Weights of a small transformer language model.
Size: 23 layers, width 96, 2 heads of 32, MLP 384 tanh GELU, vocabulary 8192, 3.17M parameters.
Architecture: biases, capped logits.
Training: a variant of Muon for these matrices, 123M tokens, 15052 steps.
Each number is 128 + 24 x the weight over its row's rms, rounded and kept within 0 to 255. Layers, rows and columns count from 0. Numbers have three digits each. The size before them is the row's rms in percent of the matrix's.

# up: layer 12 MLP up, 384x96, rms 0.216, rows 378-383, columns 32-63
# down: layer 12 MLP down (transposed), 384x96, rms 0.0487, rows 378-383, columns 32-63
up378 092:089103150127104139167104129098137146142134126149078101135117144080122129130064140115154112081128
down378 094:097139125152122142166122121136164136120127125112117101149149150127149119123084161173156098136121
up379 107:119139160117136086145153100110091128098137143088182119138106098102169167098137125106154103144089
down379 113:142123105121124169141152097140129121096129108122146082115100150124135157134143134105058103145080
up380 091:115132174132096143155118125129089116124118136122107133085135142145121144101157158100151117119100
down380 094:187112105144143106104126139099164128155117130149142162115132100139166153114143172154086128122126
up381 085:151110146167142106093134125110139131082150094077155154105121084109148135140164110113181117149147
down381 077:131151137149157114133073125109118114099114126129104134135159146116123119125162117124105090112115
up382 106:200143098115124104150139132127143123096168120075143155157079080131142127136134130132158145092131
down382 115:185170131152137159155158078113124117126138175101088114099116127165123116107112116116147142154136
up383 102:117118150083136102117141144159097128157118118098143138172150108113124124142114102137117123132088
down383 087:125099118117120136187117132128116077137081112151168091152133110108111115136162115114121100132168